config.yaml
d_mlp: 1344
vocab_size: 8192
rope_fraction: 1.0
attn_scale: 0.177
lr_mult_o: 4.0
lr_mult_up: 0.612
schedule: "cos"
train_tokens: 319800000
Each number is 50 + 12 x the weight over the matrix's rms, rounded and kept within 0 to 99. Layers, rows and columns count from 0.

# layer 5 attention value, 256x512, rms 0.0306, rows 252-255, columns 128-255
50 73 70 51 39 41 67 44 56 46 63 41 32 56 45 43 47 46 59 73 42 61 47 49 58 62 45 62 56 26 59 42 70 65 57 30 60 55 69 31 41 76 50 50 40 47 39 70 54 48 56 60 33 48 41 53 61 57 44 53 34 43 46 51 35 43 19 61 36 40 37 50 77 38 49 10 37 67 34 54 45 27 62 55 44 54 99 58 58 48 68 70 43 59 63 47 58 38 60 60 51 22 63 62 45 38 48 58 59 51 35 51 65 55 27 62 39 51 49 54 62 29 47 54 81 47 50 41
54 46 41 68 56 51 58 29 24 16 81 52 45 43 55 62 67 32 45 59 57 58 36 43 61 69 54 23 76 64 51 46 45 57 47 70 70 36 54 57 37 38 51 55 51 40 41 53 35 70 80 54 26 88 62 68 40 49 48 29 36 36 32 76 46 50 38 58 43 68 42 67 67 32 51 21 61 38 45 48 64 55 58 51 47 37 25 72 73 34 57 45 62 29 37 50 61 39 19 61 54 77 31 68 68 56 68 57 53 52 16 55 55 45 42 57 37 38 42 65 15 90 41 52 53 46 32 32
68 43 33 56 46 43 28 48 44 69 58 61 52 57 50 66 42 48 34 56 43 43 57 55 62 42 56 62 47 41 55 22 42 50 72 35 69 61 76 88 70 37 69 54 62 50 54 40 47 42 25 50 43 59 32 44 72 53 50 41 31 59 77 62 53 48 15 59 55 62 38 43 39 60 34 47 41 40 50 42 37 55 31 45 56 49 50 58 38 40 64 55 42 63 49 39 48 42 51 43 41 72 42 45 53 49 44 48 63 84 22 56 31 51 64 61 46 34 63 69 37 55 64 49 46 38 68 43
33 50 55 58 63 41 63 89 45 56 71 69 44 24 72 25 55 37 38 47 49 52 60 37 57 39 34 46 25 56 32 81 52 46 63 44 42 48 57 47 71 16 35 33 56 60 66 54 39 40 48 56 69 89 43 40 46 35 43 45 67 50 56 50 29 70 63 85 67 47 79 49 33 69 56 49 31 59 55 54 40 55 36 29 40 65 44 39 36 77 37 84 63 45 65 25 42 58 57 61 53 50 52 60 49 49 41 52 51 14 42 57 84 48 74 74 39 47 80 53 50 69 46 30 44 35 57 44
# layer 5 attention output (transposed), 512x512, rms 0.256, rows 476-479,508-511, columns 128-255
54 50 47 50 46 40 54 49 43 61 46 73 53 44 53 65 58 54 46 31 69 52 43 44 62 27 62 49 48 59 65 31 48 53 63 49 54 48 57 54 66 44 60 56 54 50 51 43 59 22 56 31 50 61 54 46 57 58 45 25 68 47 52 24 42 49 41 53 46 51 44 35 50 22 78 56 55 44 63 40 67 34 35 55 46 59 41 41 59 53 59 41 34 59 66 62 48 53 81 25 33 60 43 71 42 63 32 46 34 52 45 68 29 69 78 34 57 52 55 57 47 51 45 71 60 81 33 66
65 44 53 37 30 49 51 46 62 67 49 44 65 46 48 29 61 38 56 45 65 43 56 36 39 47 46 66 68 64 52 55 41 35 40 56 54 37 45 60 34 41 32 57 35 53 56 54 62 48 42 68 27 51 55 58 58 59 37 63 38 48 32 61 63 54 44 44 57 53 49 56 62 29 37 65 55 48 56 54 36 58 78 45 53 69 53 38 65 38 53 40 41 52 58 35 59 43 54 41 66 63 55 57 72 30 50 37 53 72 47 60 43 64 54 52 64 69 58 56 24 27 52 72 44 53 55 47
38 36 38 72 51 53 53 45 34 45 51 44 59 42 53 53 50 58 61 38 30 67 34 76 20 49 34 38 29 53 19 53 43 54 51 55 63 28 52 51 47 70 45 52 38 67 46 61 57 54 42 38 53 42 77 57 47 44 72 66 62 36 60 59 49 37 60 60 70 44 45 63 45 41 55 70 90 45 36 47 42 54 24 68 57 51 46 66 80 18 49 64 55 49 41 39 41 53 62 50 46 51 51 33 52 31 55 61 55 43 39 48 67 53 30 62 45 48 53 63 50 49 53 32 56 32 33 45
58 42 65 39 59 34 55 57 38 33 32 58 43 50 41 58 45 42 53 53 35 43 52 54 22 46 64 44 50 60 54 48 57 51 41 42 66 57 56 40 51 44 55 69 43 44 64 35 50 64 56 59 68 62 43 81 63 51 54 48 49 38 36 48 60 44 40 41 29 59 44 50 59 47 55 45 59 42 34 65 69 57 48 54 58 55 50 41 28 44 42 31 49 55 49 64 41 56 53 39 43 58 61 44 53 56 47 50 48 55 53 33 40 40 53 42 53 32 53 58 40 39 72 53 41 48 45 51
57 49 52 52 41 55 33 55 51 20 64 46 69 51 63 36 55 55 60 82 31 55 45 54 28 83 36 57 55 42 12 65 30 43 36 61 56 45 32 66 28 52 49 41 44 40 55 60 35 79 38 84 65 37 50 59 45 41 49 71 24 42 48 57 69 50 49 49 44 49 57 72 49 79 12 62 47 47 48 66 36 93 77 39 56 34 46 55 40 35 38 71 44 22 26 41 49 59 10 80 83 49 48 19 70 52 59 52 72 47 67 35 67 24 23 86 41 34 53 48 41 64 70 27 32 52 85 24
36 55 43 49 60 59 51 51 38 20 44 58 42 49 50 81 47 64 49 79 30 72 52 54 63 45 53 56 20 29 51 51 76 75 51 15 42 69 52 39 68 55 81 42 68 55 54 45 51 43 58 24 76 53 34 31 52 36 75 37 77 54 93 23 22 57 46 50 50 48 73 33 48 92 57 31 44 62 33 47 65 25 00 52 65 29 53 69 35 57 58 63 37 59 55 60 27 51 54 64 22 16 52 53 31 76 56 81 40 14 68 34 51 19 59 46 33 39 58 43 99 57 50 16 60 47 36 53
58 54 58 38 51 54 58 64 66 41 47 34 61 55 47 33 59 26 45 74 90 28 70 26 97 65 79 57 71 53 83 55 51 38 55 51 16 64 49 29 57 31 48 52 50 35 55 37 35 52 84 76 29 48 32 33 57 42 40 24 39 61 23 18 56 60 30 42 13 51 70 55 58 57 56 19 00 65 85 62 72 18 79 34 37 55 43 39 07 99 56 30 48 62 61 86 58 57 36 66 62 35 55 75 74 85 53 31 40 58 89 69 39 50 58 49 56 41 33 36 54 65 31 54 49 71 58 63
52 55 26 56 46 74 51 49 68 65 60 33 48 43 67 63 41 50 40 63 74 60 41 61 88 53 39 58 52 37 35 34 33 51 69 54 31 46 45 58 43 68 46 36 68 37 37 55 58 65 28 28 33 29 36 16 35 49 53 58 49 63 66 56 42 41 69 43 73 56 65 53 52 47 44 57 38 52 59 30 28 55 44 60 40 46 49 83 80 47 45 42 52 44 45 38 53 39 39 59 68 44 35 68 47 29 66 48 49 53 50 63 49 70 53 48 46 91 42 36 82 70 19 63 64 62 53 41
# layer 5 MLP gate, 1344x512, rms 0.0506, rows 0-14, columns 128-255
56 45 42 46 70 52 60 66 44 55 45 52 41 41 51 54 31 60 27 51 69 46 51 60 37 42 31 72 52 44 45 55 75 54 59 57 57 35 41 53 71 50 64 68 76 42 33 54 70 50 55 57 53 57 56 56 63 43 58 49 30 51 45 50 47 57 61 52 41 45 55 49 54 51 42 59 42 70 44 56 53 68 52 19 47 44 55 59 64 40 70 51 69 58 36 57 48 53 40 53 51 46 43 54 35 47 72 63 51 49 42 43 64 49 54 47 52 53 36 25 34 56 57 54 49 54 58 50
28 57 58 41 83 48 42 70 32 44 41 58 61 63 49 45 21 52 39 42 63 27 36 56 50 67 53 30 55 51 65 59 44 44 51 68 35 42 12 60 62 37 32 47 53 49 59 58 59 71 43 32 35 60 34 52 57 48 47 50 66 50 52 38 42 71 56 40 34 41 49 48 37 44 50 35 44 53 40 72 44 42 51 71 47 45 56 37 69 37 45 59 61 38 49 41 54 39 50 62 51 82 36 28 46 75 58 58 54 61 67 58 43 39 44 49 60 58 61 63 63 35 49 39 52 59 56 50
67 47 54 70 33 59 37 56 48 34 49 42 40 64 47 32 29 34 25 34 53 51 55 46 46 47 64 32 35 45 62 44 43 34 36 51 58 44 47 55 44 68 56 64 73 34 59 41 56 43 53 60 30 55 21 29 52 40 47 49 26 41 58 56 40 38 46 75 60 61 55 44 48 43 37 72 44 62 52 52 50 55 60 43 57 46 43 40 51 48 68 56 72 50 63 67 38 31 50 35 54 30 29 39 32 38 75 66 41 48 19 43 50 45 44 53 59 69 41 44 25 57 79 56 67 49 42 46
44 29 62 60 52 27 49 32 46 52 46 52 77 55 52 68 34 59 48 57 51 43 54 58 67 74 41 69 47 71 68 48 61 30 36 43 33 39 41 45 70 69 53 40 45 69 71 64 63 62 39 49 39 54 35 37 52 44 41 28 42 43 62 44 72 59 56 64 40 40 24 55 60 46 45 42 46 52 43 56 42 53 54 53 50 48 45 43 74 57 75 63 53 56 51 19 46 40 49 39 66 46 32 38 60 58 55 64 29 40 27 63 67 45 45 45 35 58 72 48 40 56 46 63 41 62 43 35
72 72 38 29 47 27 62 52 47 52 77 58 45 54 34 44 46 59 75 57 33 66 49 50 25 61 40 62 33 44 33 51 57 28 47 77 35 40 45 45 51 26 48 64 50 67 48 54 51 51 57 44 39 63 36 58 50 76 58 40 41 29 72 56 54 78 55 35 58 31 61 26 45 40 37 39 42 46 32 42 76 55 51 38 62 41 35 46 63 48 79 45 56 50 37 74 48 40 34 39 32 58 71 56 53 35 45 63 37 46 73 27 33 66 50 51 52 45 51 46 52 67 59 57 63 50 52 71
38 53 67 42 53 48 50 38 65 55 36 53 56 35 51 31 53 45 36 62 40 61 43 41 53 58 41 40 57 52 50 39 49 55 37 44 50 41 63 51 60 39 44 68 57 71 49 43 53 48 55 43 39 42 36 53 39 62 55 70 41 42 53 31 64 53 37 53 43 68 31 45 45 54 53 46 48 54 55 27 50 59 35 61 43 75 56 57 60 66 55 51 66 61 38 67 44 69 57 38 54 58 71 32 62 54 62 35 50 59 60 50 45 60 59 48 59 70 64 47 60 51 66 49 57 42 14 51
53 60 40 35 64 52 39 48 39 18 39 58 59 77 41 52 49 57 42 40 53 45 50 70 27 45 58 33 38 53 39 31 39 52 43 42 60 59 54 54 56 66 44 48 30 70 52 46 45 51 74 56 61 50 49 40 55 45 47 81 55 45 48 46 40 51 54 33 44 48 59 43 38 38 29 36 57 62 55 38 52 69 69 70 53 52 43 49 57 27 50 43 63 51 52 45 45 55 75 54 35 55 35 60 42 43 48 36 58 48 36 21 51 56 47 37 52 40 51 57 41 64 33 47 43 49 31 30
56 55 42 49 65 71 66 53 41 70 45 56 33 34 50 58 59 70 44 49 21 68 66 56 55 56 56 34 60 52 48 41 46 57 52 36 63 63 59 47 64 65 39 45 35 68 61 50 64 65 53 48 67 23 58 58 29 39 45 52 33 49 44 72 46 38 66 55 49 51 54 63 47 49 49 32 57 58 57 60 62 65 53 53 58 57 54 65 38 41 41 33 51 52 43 48 57 63 41 59 60 47 42 56 61 32 52 51 34 52 38 37 45 46 63 51 38 38 63 47 66 60 61 63 53 50 52 65
49 33 59 37 58 32 39 79 44 48 47 50 59 47 47 46 40 62 53 24 47 55 43 45 33 47 48 55 52 44 54 58 38 47 25 29 41 72 51 30 44 59 47 77 35 62 44 42 65 53 46 56 41 53 59 50 51 40 49 40 51 69 57 50 47 24 53 46 64 67 62 62 42 63 35 55 54 63 59 49 55 43 34 39 35 51 38 72 37 60 54 54 35 45 45 31 48 55 45 52 48 61 32 33 31 54 61 65 66 63 65 71 64 39 38 49 36 49 52 46 43 52 51 30 50 55 32 55
39 58 42 65 59 54 52 47 57 61 44 49 52 50 52 38 45 71 49 60 48 60 43 50 47 51 50 49 52 54 83 49 52 67 67 53 33 38 51 48 69 59 53 46 69 35 65 51 37 63 35 59 43 45 33 37 65 46 74 33 69 57 57 47 79 49 61 43 42 55 54 46 37 68 37 51 59 52 51 66 59 80 48 62 37 59 45 34 51 81 51 48 59 57 64 44 44 43 24 44 41 62 65 66 56 57 49 46 47 56 42 48 41 52 45 36 61 51 40 61 65 43 50 43 72 70 30 49
42 51 47 59 52 38 67 43 60 59 69 48 33 58 56 54 68 49 34 50 65 45 64 53 64 31 70 61 50 49 26 62 42 51 36 43 49 28 61 49 57 40 61 61 38 50 34 67 89 40 49 51 48 48 58 50 39 63 42 52 27 42 65 11 56 31 37 69 45 56 63 70 59 45 57 43 42 45 71 49 46 46 64 50 55 50 43 34 24 50 48 53 49 41 52 45 55 46 49 62 42 51 48 46 62 53 56 43 42 55 70 46 41 49 58 28 40 53 49 56 49 54 76 35 40 67 57 44
68 53 49 60 29 43 64 63 34 34 47 61 49 47 38 59 58 48 28 47 46 59 21 44 36 55 61 57 53 51 53 49 60 41 37 74 60 55 54 58 59 56 38 54 30 58 49 38 40 51 38 53 47 54 28 25 47 52 49 41 32 37 39 47 69 37 64 42 68 69 23 61 36 53 43 37 30 64 77 55 61 41 62 48 21 46 59 42 62 61 66 39 53 48 49 53 34 56 51 54 37 24 58 72 40 29 56 63 69 34 51 68 48 57 42 41 19 32 38 51 17 68 50 44 63 42 55 40
52 42 57 53 67 47 56 25 38 53 34 33 44 46 71 38 50 62 63 37 49 32 46 51 55 40 46 49 55 52 62 46 52 62 50 49 55 37 54 57 46 64 43 47 54 62 66 64 35 45 44 35 44 82 39 51 43 48 63 23 49 62 63 41 26 57 60 47 58 64 72 44 61 37 54 67 48 63 52 50 37 69 63 63 66 74 50 65 57 58 33 45 41 53 53 42 40 56 52 39 46 60 53 57 43 33 64 65 47 54 50 75 47 55 42 56 40 54 59 41 57 47 53 27 66 52 49 43
53 57 55 49 56 66 43 50 50 42 39 36 39 36 64 44 45 72 54 54 48 69 48 54 37 40 75 61 58 54 71 49 61 59 61 46 60 46 39 40 59 57 15 49 50 47 69 52 55 40 55 46 44 40 52 45 46 50 50 58 62 46 58 63 76 44 54 54 44 51 27 81 46 40 47 50 86 60 41 51 54 20 53 49 50 53 40 42 74 55 41 39 40 40 66 53 49 36 44 52 54 50 61 47 65 44 24 24 39 42 45 50 51 41 72 46 35 50 55 25 60 40 47 58 55 52 67 63
43 62 60 59 51 39 29 54 61 49 45 34 43 66 51 82 44 67 59 42 46 34 38 32 42 54 43 34 18 48 32 83 38 56 37 76 71 58 58 55 64 58 57 69 47 54 48 55 51 65 48 54 49 35 56 62 49 52 50 43 41 47 57 24 43 61 32 55 37 37 42 54 44 55 49 22 40 37 53 54 58 50 45 49 44 51 59 33 59 61 54 50 58 63 26 46 47 52 38 55 61 62 53 55 45 56 36 36 49 42 50 59 34 62 59 61 47 28 46 38 48 58 44 65 35 38 37 50
# layer 5 MLP up, 1344x512, rms 0.0523, rows 0-13, columns 128-255
64 61 63 53 28 53 35 60 55 64 42 58 51 38 61 49 60 49 52 53 41 39 48 44 55 55 72 51 58 51 53 51 33 36 36 35 43 46 60 49 50 62 47 56 64 47 48 64 56 50 63 58 52 34 73 47 59 68 56 61 64 51 36 49 38 25 57 35 57 71 59 43 43 57 49 46 56 42 36 43 55 55 41 39 68 46 44 53 56 72 41 36 48 62 62 55 40 57 57 58 57 48 49 45 56 49 31 41 47 35 45 50 37 44 67 51 43 59 52 48 39 38 44 65 85 63 52 38
43 54 36 42 70 47 67 66 62 46 56 59 39 71 57 36 23 50 43 52 59 60 49 65 66 39 54 57 62 69 45 51 33 53 68 50 44 64 23 46 58 38 49 40 35 56 56 57 63 43 27 58 53 54 48 48 41 63 46 73 53 44 42 31 61 69 47 53 46 42 64 46 56 60 57 65 66 65 65 62 41 51 31 50 54 61 56 47 57 38 49 51 60 63 61 25 42 58 34 73 48 47 55 38 43 57 43 60 39 49 56 27 37 40 62 61 64 46 59 42 69 54 65 49 57 58 69 59
68 57 55 45 56 45 59 33 39 49 37 39 55 59 57 51 65 37 62 42 60 58 47 35 63 58 48 49 41 59 82 45 44 45 57 34 52 42 58 48 49 21 49 67 40 48 59 54 61 41 25 37 70 47 38 47 42 47 38 50 70 44 53 51 24 47 42 59 39 47 60 46 40 73 54 55 29 41 55 47 42 41 64 57 41 51 52 42 60 58 67 53 77 30 63 41 66 56 66 45 43 37 54 70 58 54 41 52 48 56 72 71 27 58 65 41 51 52 44 56 47 28 54 54 48 26 55 17
52 44 49 36 40 24 61 34 45 26 68 63 69 58 62 54 48 61 53 49 54 52 53 64 35 60 48 44 69 50 49 37 41 45 43 41 54 45 68 52 36 58 57 36 52 41 58 73 46 63 46 38 54 49 55 57 65 67 58 51 49 33 70 51 38 53 38 56 47 51 35 44 51 25 42 52 39 42 36 41 54 68 38 52 47 34 60 41 59 73 57 58 67 50 34 45 56 55 61 55 62 44 24 56 58 57 57 58 23 25 34 60 62 69 57 46 56 58 74 51 48 49 32 56 55 44 58 37
49 62 38 56 54 48 53 35 40 41 34 47 51 61 64 74 58 47 52 35 61 51 44 57 47 54 48 54 52 38 67 47 50 43 77 64 41 54 57 36 68 53 53 43 65 41 64 47 54 42 40 66 45 54 40 43 52 67 53 40 39 59 72 61 46 40 55 55 48 45 52 56 42 54 55 49 37 59 42 48 54 43 60 31 59 38 41 37 59 45 64 30 52 31 59 48 68 34 49 43 74 54 59 30 66 38 55 47 46 70 45 48 55 70 51 51 67 55 52 33 38 83 43 61 24 46 30 50
54 54 64 38 72 58 50 68 51 50 33 63 46 69 38 25 57 47 57 50 51 22 54 71 53 48 42 64 59 55 55 61 33 53 42 49 63 62 26 65 53 47 34 68 50 27 50 42 53 38 65 49 62 75 39 70 40 51 31 52 25 44 58 40 53 54 33 54 54 29 46 54 50 45 37 42 63 48 54 22 45 52 31 57 50 39 64 51 24 52 51 53 36 42 45 36 53 61 53 53 35 63 83 39 37 39 48 27 55 54 45 37 63 42 57 55 46 48 72 39 59 59 51 39 51 36 48 55
59 56 20 39 35 52 35 65 63 44 50 44 75 63 52 41 63 43 47 61 40 46 44 35 30 48 42 60 29 55 41 65 45 47 55 55 48 67 51 54 37 73 53 83 30 73 78 48 55 68 36 52 52 48 41 45 52 60 37 36 36 57 60 58 58 47 56 49 54 55 46 60 43 61 58 66 39 34 54 29 46 60 54 51 66 57 49 45 58 59 55 52 63 56 46 49 47 27 54 51 51 38 61 44 55 38 43 45 61 46 57 46 55 42 37 32 58 36 44 46 42 36 46 68 43 43 49 20
56 50 48 50 35 53 67 38 45 58 38 56 59 53 49 25 40 62 65 61 42 45 52 35 29 44 58 45 62 49 74 56 38 66 54 53 44 46 25 79 49 55 63 45 51 51 38 56 33 70 45 46 67 53 46 29 48 39 53 43 48 24 54 56 66 60 65 51 50 44 42 68 67 42 41 71 44 65 37 34 28 47 70 50 46 44 50 45 46 37 49 65 56 43 60 62 49 54 59 55 38 43 61 61 66 52 58 47 58 58 56 63 39 62 53 61 53 56 41 44 48 29 48 39 35 52 69 45
54 46 38 58 28 50 64 48 51 45 43 40 38 63 65 49 26 44 61 49 47 55 57 43 15 53 64 32 41 58 25 48 57 66 67 52 48 26 70 78 40 46 55 48 62 57 56 46 61 52 57 46 53 44 68 44 53 30 65 51 64 58 65 37 24 51 40 67 54 44 57 51 43 44 33 67 55 60 65 29 49 44 54 44 26 28 45 61 58 41 44 58 53 54 50 50 45 33 55 49 43 67 54 18 35 64 47 55 58 52 47 73 55 56 74 38 46 55 44 55 69 71 47 38 52 61 44 68
49 37 55 51 49 56 37 42 31 27 61 71 63 54 35 48 56 49 67 65 51 29 44 52 21 42 32 43 35 39 64 54 66 67 49 63 50 56 51 40 54 47 54 53 29 42 49 53 41 74 33 58 48 40 53 40 47 70 62 61 36 50 47 18 41 51 42 49 63 25 41 41 77 35 31 46 57 53 74 55 60 41 43 67 87 55 44 42 66 47 60 54 48 48 33 48 68 57 71 33 57 54 50 54 56 70 60 58 66 43 31 56 63 53 49 43 44 25 38 57 42 58 70 33 56 42 66 57
66 34 63 35 50 62 57 47 44 54 53 54 56 41 39 54 77 37 45 41 32 67 39 57 69 53 21 61 67 65 43 69 63 25 71 39 69 55 40 50 56 43 43 52 52 55 46 43 31 44 56 64 40 42 37 46 50 55 61 45 61 36 34 63 49 53 66 59 44 53 48 48 37 41 39 46 50 71 51 56 51 57 38 63 51 54 57 76 32 58 40 61 45 55 48 60 50 49 44 46 49 55 51 56 35 47 67 53 44 36 19 38 62 54 62 53 38 42 54 43 46 35 32 58 51 50 39 55
33 30 58 37 40 26 60 63 48 29 53 55 68 55 52 38 46 71 28 49 61 33 47 41 62 39 34 57 37 44 49 69 50 36 39 59 59 57 25 56 55 51 41 75 60 67 46 44 49 37 37 43 57 55 57 51 41 60 31 51 56 53 37 51 61 51 45 37 53 47 38 34 59 40 54 48 55 36 34 25 63 49 73 58 50 68 44 50 33 47 40 63 47 33 63 50 49 70 32 41 31 52 46 44 58 39 57 58 50 41 36 44 42 56 46 86 41 77 45 65 84 70 67 56 48 60 31 52
56 40 42 41 58 42 37 57 68 44 21 44 53 45 59 59 45 61 56 65 44 43 62 48 44 49 52 55 33 49 51 56 45 48 35 45 51 44 51 53 38 58 42 43 63 68 57 46 42 35 80 48 48 50 50 69 55 36 60 37 69 66 54 59 57 28 44 43 64 31 37 50 64 66 58 41 31 51 56 34 30 70 34 53 46 53 71 39 50 57 61 64 22 35 61 38 67 68 43 58 53 56 31 50 59 55 45 60 36 62 54 53 52 44 49 65 48 40 34 51 52 49 46 33 38 52 39 68
54 42 49 32 70 37 51 54 38 36 61 52 39 54 65 56 56 37 58 52 53 66 46 59 28 39 76 46 37 56 61 43 59 44 50 44 37 57 46 36 44 62 43 45 49 57 44 49 65 46 69 46 71 50 44 51 44 58 65 46 54 39 38 35 48 58 54 39 76 46 41 51 25 47 38 52 59 33 52 39 50 31 45 32 46 48 53 39 54 40 42 38 35 33 59 57 55 38 59 37 54 60 55 62 47 54 70 54 37 57 67 50 36 47 48 66 34 47 46 44 61 36 39 73 50 76 55 52
# layer 5 MLP down (transposed), 1344x512, rms 0.0789, rows 0-13, columns 128-255
70 47 32 49 61 56 42 56 62 52 54 48 57 67 26 63 32 51 42 51 71 63 59 31 41 47 49 50 59 39 28 40 45 44 43 68 33 55 47 41 47 55 48 42 37 37 49 51 38 61 60 55 49 63 54 78 46 48 45 50 54 36 48 42 64 53 45 66 46 79 65 54 60 37 48 40 56 64 68 60 31 63 49 39 62 23 51 81 34 67 50 35 53 64 41 39 58 99 53 38 53 49 41 39 59 51 44 46 64 38 58 80 51 59 38 57 36 53 45 69 64 65 49 56 46 57 35 59
43 57 42 49 56 40 55 37 35 51 31 53 29 36 36 32 47 41 28 46 68 59 45 30 63 37 37 49 50 45 62 63 61 34 76 57 51 57 42 47 85 57 38 30 64 57 48 58 62 62 48 55 44 38 61 58 59 54 42 65 66 47 56 53 23 57 41 40 44 28 34 42 39 55 55 55 42 70 50 62 63 37 42 62 58 43 56 50 54 55 48 59 42 31 51 43 71 51 83 39 48 60 48 74 49 51 57 41 39 63 55 55 51 53 56 58 48 52 66 54 49 57 67 50 72 62 41 38
25 52 52 48 59 88 51 35 47 42 57 49 67 42 58 40 68 62 51 50 70 61 42 48 54 52 55 41 36 22 57 47 35 52 55 42 60 47 41 51 64 38 67 70 43 47 31 52 52 75 22 46 33 75 39 69 51 54 44 52 62 33 66 29 61 46 62 54 47 45 65 44 53 58 30 51 59 60 69 39 37 72 50 45 53 38 61 61 73 35 40 53 42 58 55 33 52 56 54 46 38 47 47 84 34 61 42 64 61 43 63 46 39 55 46 51 58 39 51 55 52 60 51 64 65 53 37 50
53 63 43 39 34 24 55 50 69 48 63 55 81 67 37 47 56 49 46 52 59 42 47 45 60 52 46 37 59 60 47 54 62 31 46 22 20 40 27 51 36 73 67 51 67 18 59 56 45 71 77 50 73 55 40 50 41 52 73 57 61 56 44 41 41 46 58 51 45 53 46 37 57 40 61 58 41 61 52 65 57 61 49 35 83 38 66 52 63 31 43 83 56 56 57 35 55 57 54 60 54 52 32 51 56 37 48 46 40 37 36 47 65 72 43 35 49 50 43 50 48 57 38 57 48 51 47 61
35 39 36 54 22 48 52 53 42 41 54 63 51 64 60 33 60 62 58 39 60 50 45 57 27 58 55 48 50 41 44 66 52 56 26 42 47 47 79 54 64 34 73 57 41 42 52 61 43 40 45 54 48 61 41 63 71 67 29 45 37 47 50 41 61 48 57 42 50 44 58 38 54 36 47 51 29 44 51 47 43 53 52 46 51 41 54 42 47 69 56 49 24 46 49 33 55 39 42 43 63 42 43 40 52 58 37 47 42 50 44 71 55 51 53 31 50 54 40 55 57 46 51 41 65 55 65 69
62 52 48 71 53 68 49 48 55 19 55 44 62 53 59 44 51 49 52 28 58 44 53 52 36 32 31 48 52 54 51 51 30 39 41 50 59 41 52 47 32 51 67 47 50 48 44 60 50 55 62 44 63 58 69 56 44 45 47 57 55 38 67 49 45 33 54 48 65 57 62 32 48 33 54 57 54 34 59 52 43 57 39 46 46 76 66 62 60 39 36 41 54 35 70 47 27 48 44 70 36 59 46 49 32 61 64 41 43 44 44 61 43 52 43 64 38 54 43 40 53 36 33 50 67 46 34 60
56 59 58 39 55 55 53 61 84 15 35 61 43 46 48 80 49 45 47 33 49 36 55 52 65 35 35 61 55 43 69 51 60 34 33 58 59 54 66 54 40 52 44 56 49 63 69 49 42 65 50 60 37 54 52 47 50 50 63 42 60 64 48 36 34 53 35 47 64 67 39 55 64 65 47 32 61 41 40 57 47 66 56 58 46 43 56 47 65 36 58 47 56 45 59 42 43 46 70 55 18 54 29 62 75 40 40 27 31 44 58 41 48 40 32 53 44 71 44 43 39 44 52 56 48 45 58 56
40 63 51 58 38 47 31 40 65 48 63 50 72 27 37 45 33 60 71 47 43 83 60 44 42 53 44 58 74 76 65 46 60 72 47 38 56 32 32 64 54 54 53 56 71 66 33 39 59 14 42 61 54 40 48 41 33 52 65 34 57 49 63 33 23 17 36 48 53 44 49 68 54 54 27 72 50 47 37 57 52 49 77 54 67 56 35 40 61 59 38 61 53 53 55 65 41 59 40 55 52 33 50 58 52 76 51 55 51 72 30 52 46 65 44 48 58 74 66 42 71 39 74 51 52 44 50 60
32 37 47 54 36 41 56 44 25 47 46 62 41 65 51 43 60 53 41 69 57 52 57 37 44 41 49 35 31 55 44 63 54 53 68 39 44 32 52 66 39 39 43 62 46 45 70 49 72 48 49 57 59 58 44 55 47 69 43 51 71 55 36 36 54 36 38 46 60 50 48 61 48 52 35 52 52 59 64 69 58 22 53 55 69 56 43 62 32 54 62 50 33 52 53 64 35 68 66 63 50 61 39 28 46 60 27 48 61 60 55 55 50 43 56 65 61 54 53 47 46 55 42 42 52 28 63 51
65 53 54 79 44 30 62 26 36 42 59 86 77 34 65 50 37 48 69 53 56 45 56 38 46 61 42 69 46 41 63 30 67 65 59 52 61 53 70 57 65 63 69 51 46 41 49 63 53 65 42 38 57 53 53 32 52 49 50 51 52 53 57 39 58 42 35 42 56 42 31 42 64 48 59 47 38 41 58 64 57 45 43 47 49 43 40 37 40 35 59 48 53 47 53 63 60 49 22 36 60 41 61 54 38 25 67 45 75 33 31 64 45 14 20 59 33 32 73 42 32 61 51 66 63 58 38 48
57 18 76 61 70 38 44 51 39 61 48 49 53 32 39 43 58 40 45 40 43 31 52 59 38 54 51 75 52 51 57 39 28 61 60 44 40 45 54 62 47 64 59 45 27 46 42 61 53 35 58 47 48 65 56 56 36 37 28 60 46 42 17 53 63 44 57 22 40 63 48 58 40 53 61 73 22 60 36 58 21 44 44 56 54 57 49 56 50 67 61 51 44 41 61 38 45 47 32 60 50 40 36 55 68 51 43 59 42 50 54 30 36 59 36 61 57 42 49 64 44 34 43 31 52 34 39 68
42 40 60 32 51 51 62 55 55 30 53 45 60 56 51 41 38 50 66 40 51 35 43 64 57 41 42 60 52 77 49 51 50 41 48 58 47 37 39 43 39 50 29 55 52 51 35 71 58 40 65 55 58 60 37 62 60 61 64 47 49 63 37 56 39 70 67 50 45 52 70 40 72 65 49 63 73 63 46 59 59 54 64 47 29 48 55 38 42 57 60 43 71 55 52 45 76 53 36 44 69 57 47 75 53 42 35 44 48 40 41 56 43 42 53 47 45 53 72 71 68 77 44 34 48 46 15 30
52 62 42 63 43 41 50 47 52 59 48 56 59 40 37 62 44 68 45 41 55 51 54 40 41 59 48 41 58 60 47 50 46 25 51 54 55 58 71 52 37 61 45 33 63 67 34 45 48 25 47 36 40 51 54 57 48 69 81 23 44 56 61 50 43 64 53 14 63 39 49 77 67 43 20 75 64 70 63 56 57 51 52 43 47 57 74 49 51 63 51 28 46 28 16 44 61 53 26 43 34 63 55 38 48 54 47 62 60 28 52 52 39 51 53 65 59 78 44 39 39 44 42 38 50 38 47 57
37 47 38 39 42 37 42 50 78 75 57 67 37 81 38 69 50 59 48 53 42 52 58 62 32 29 36 65 32 58 39 30 70 61 53 36 60 64 59 53 39 52 53 48 32 54 44 61 65 58 60 61 58 54 31 47 73 30 40 48 45 73 57 55 48 40 61 44 32 44 61 24 33 61 57 53 53 40 66 54 34 51 38 41 32 63 33 64 64 60 69 46 60 47 38 45 45 40 44 56 48 67 48 42 75 69 47 38 73 44 46 53 52 54 42 60 13 69 42 66 48 54 36 45 37 69 52 87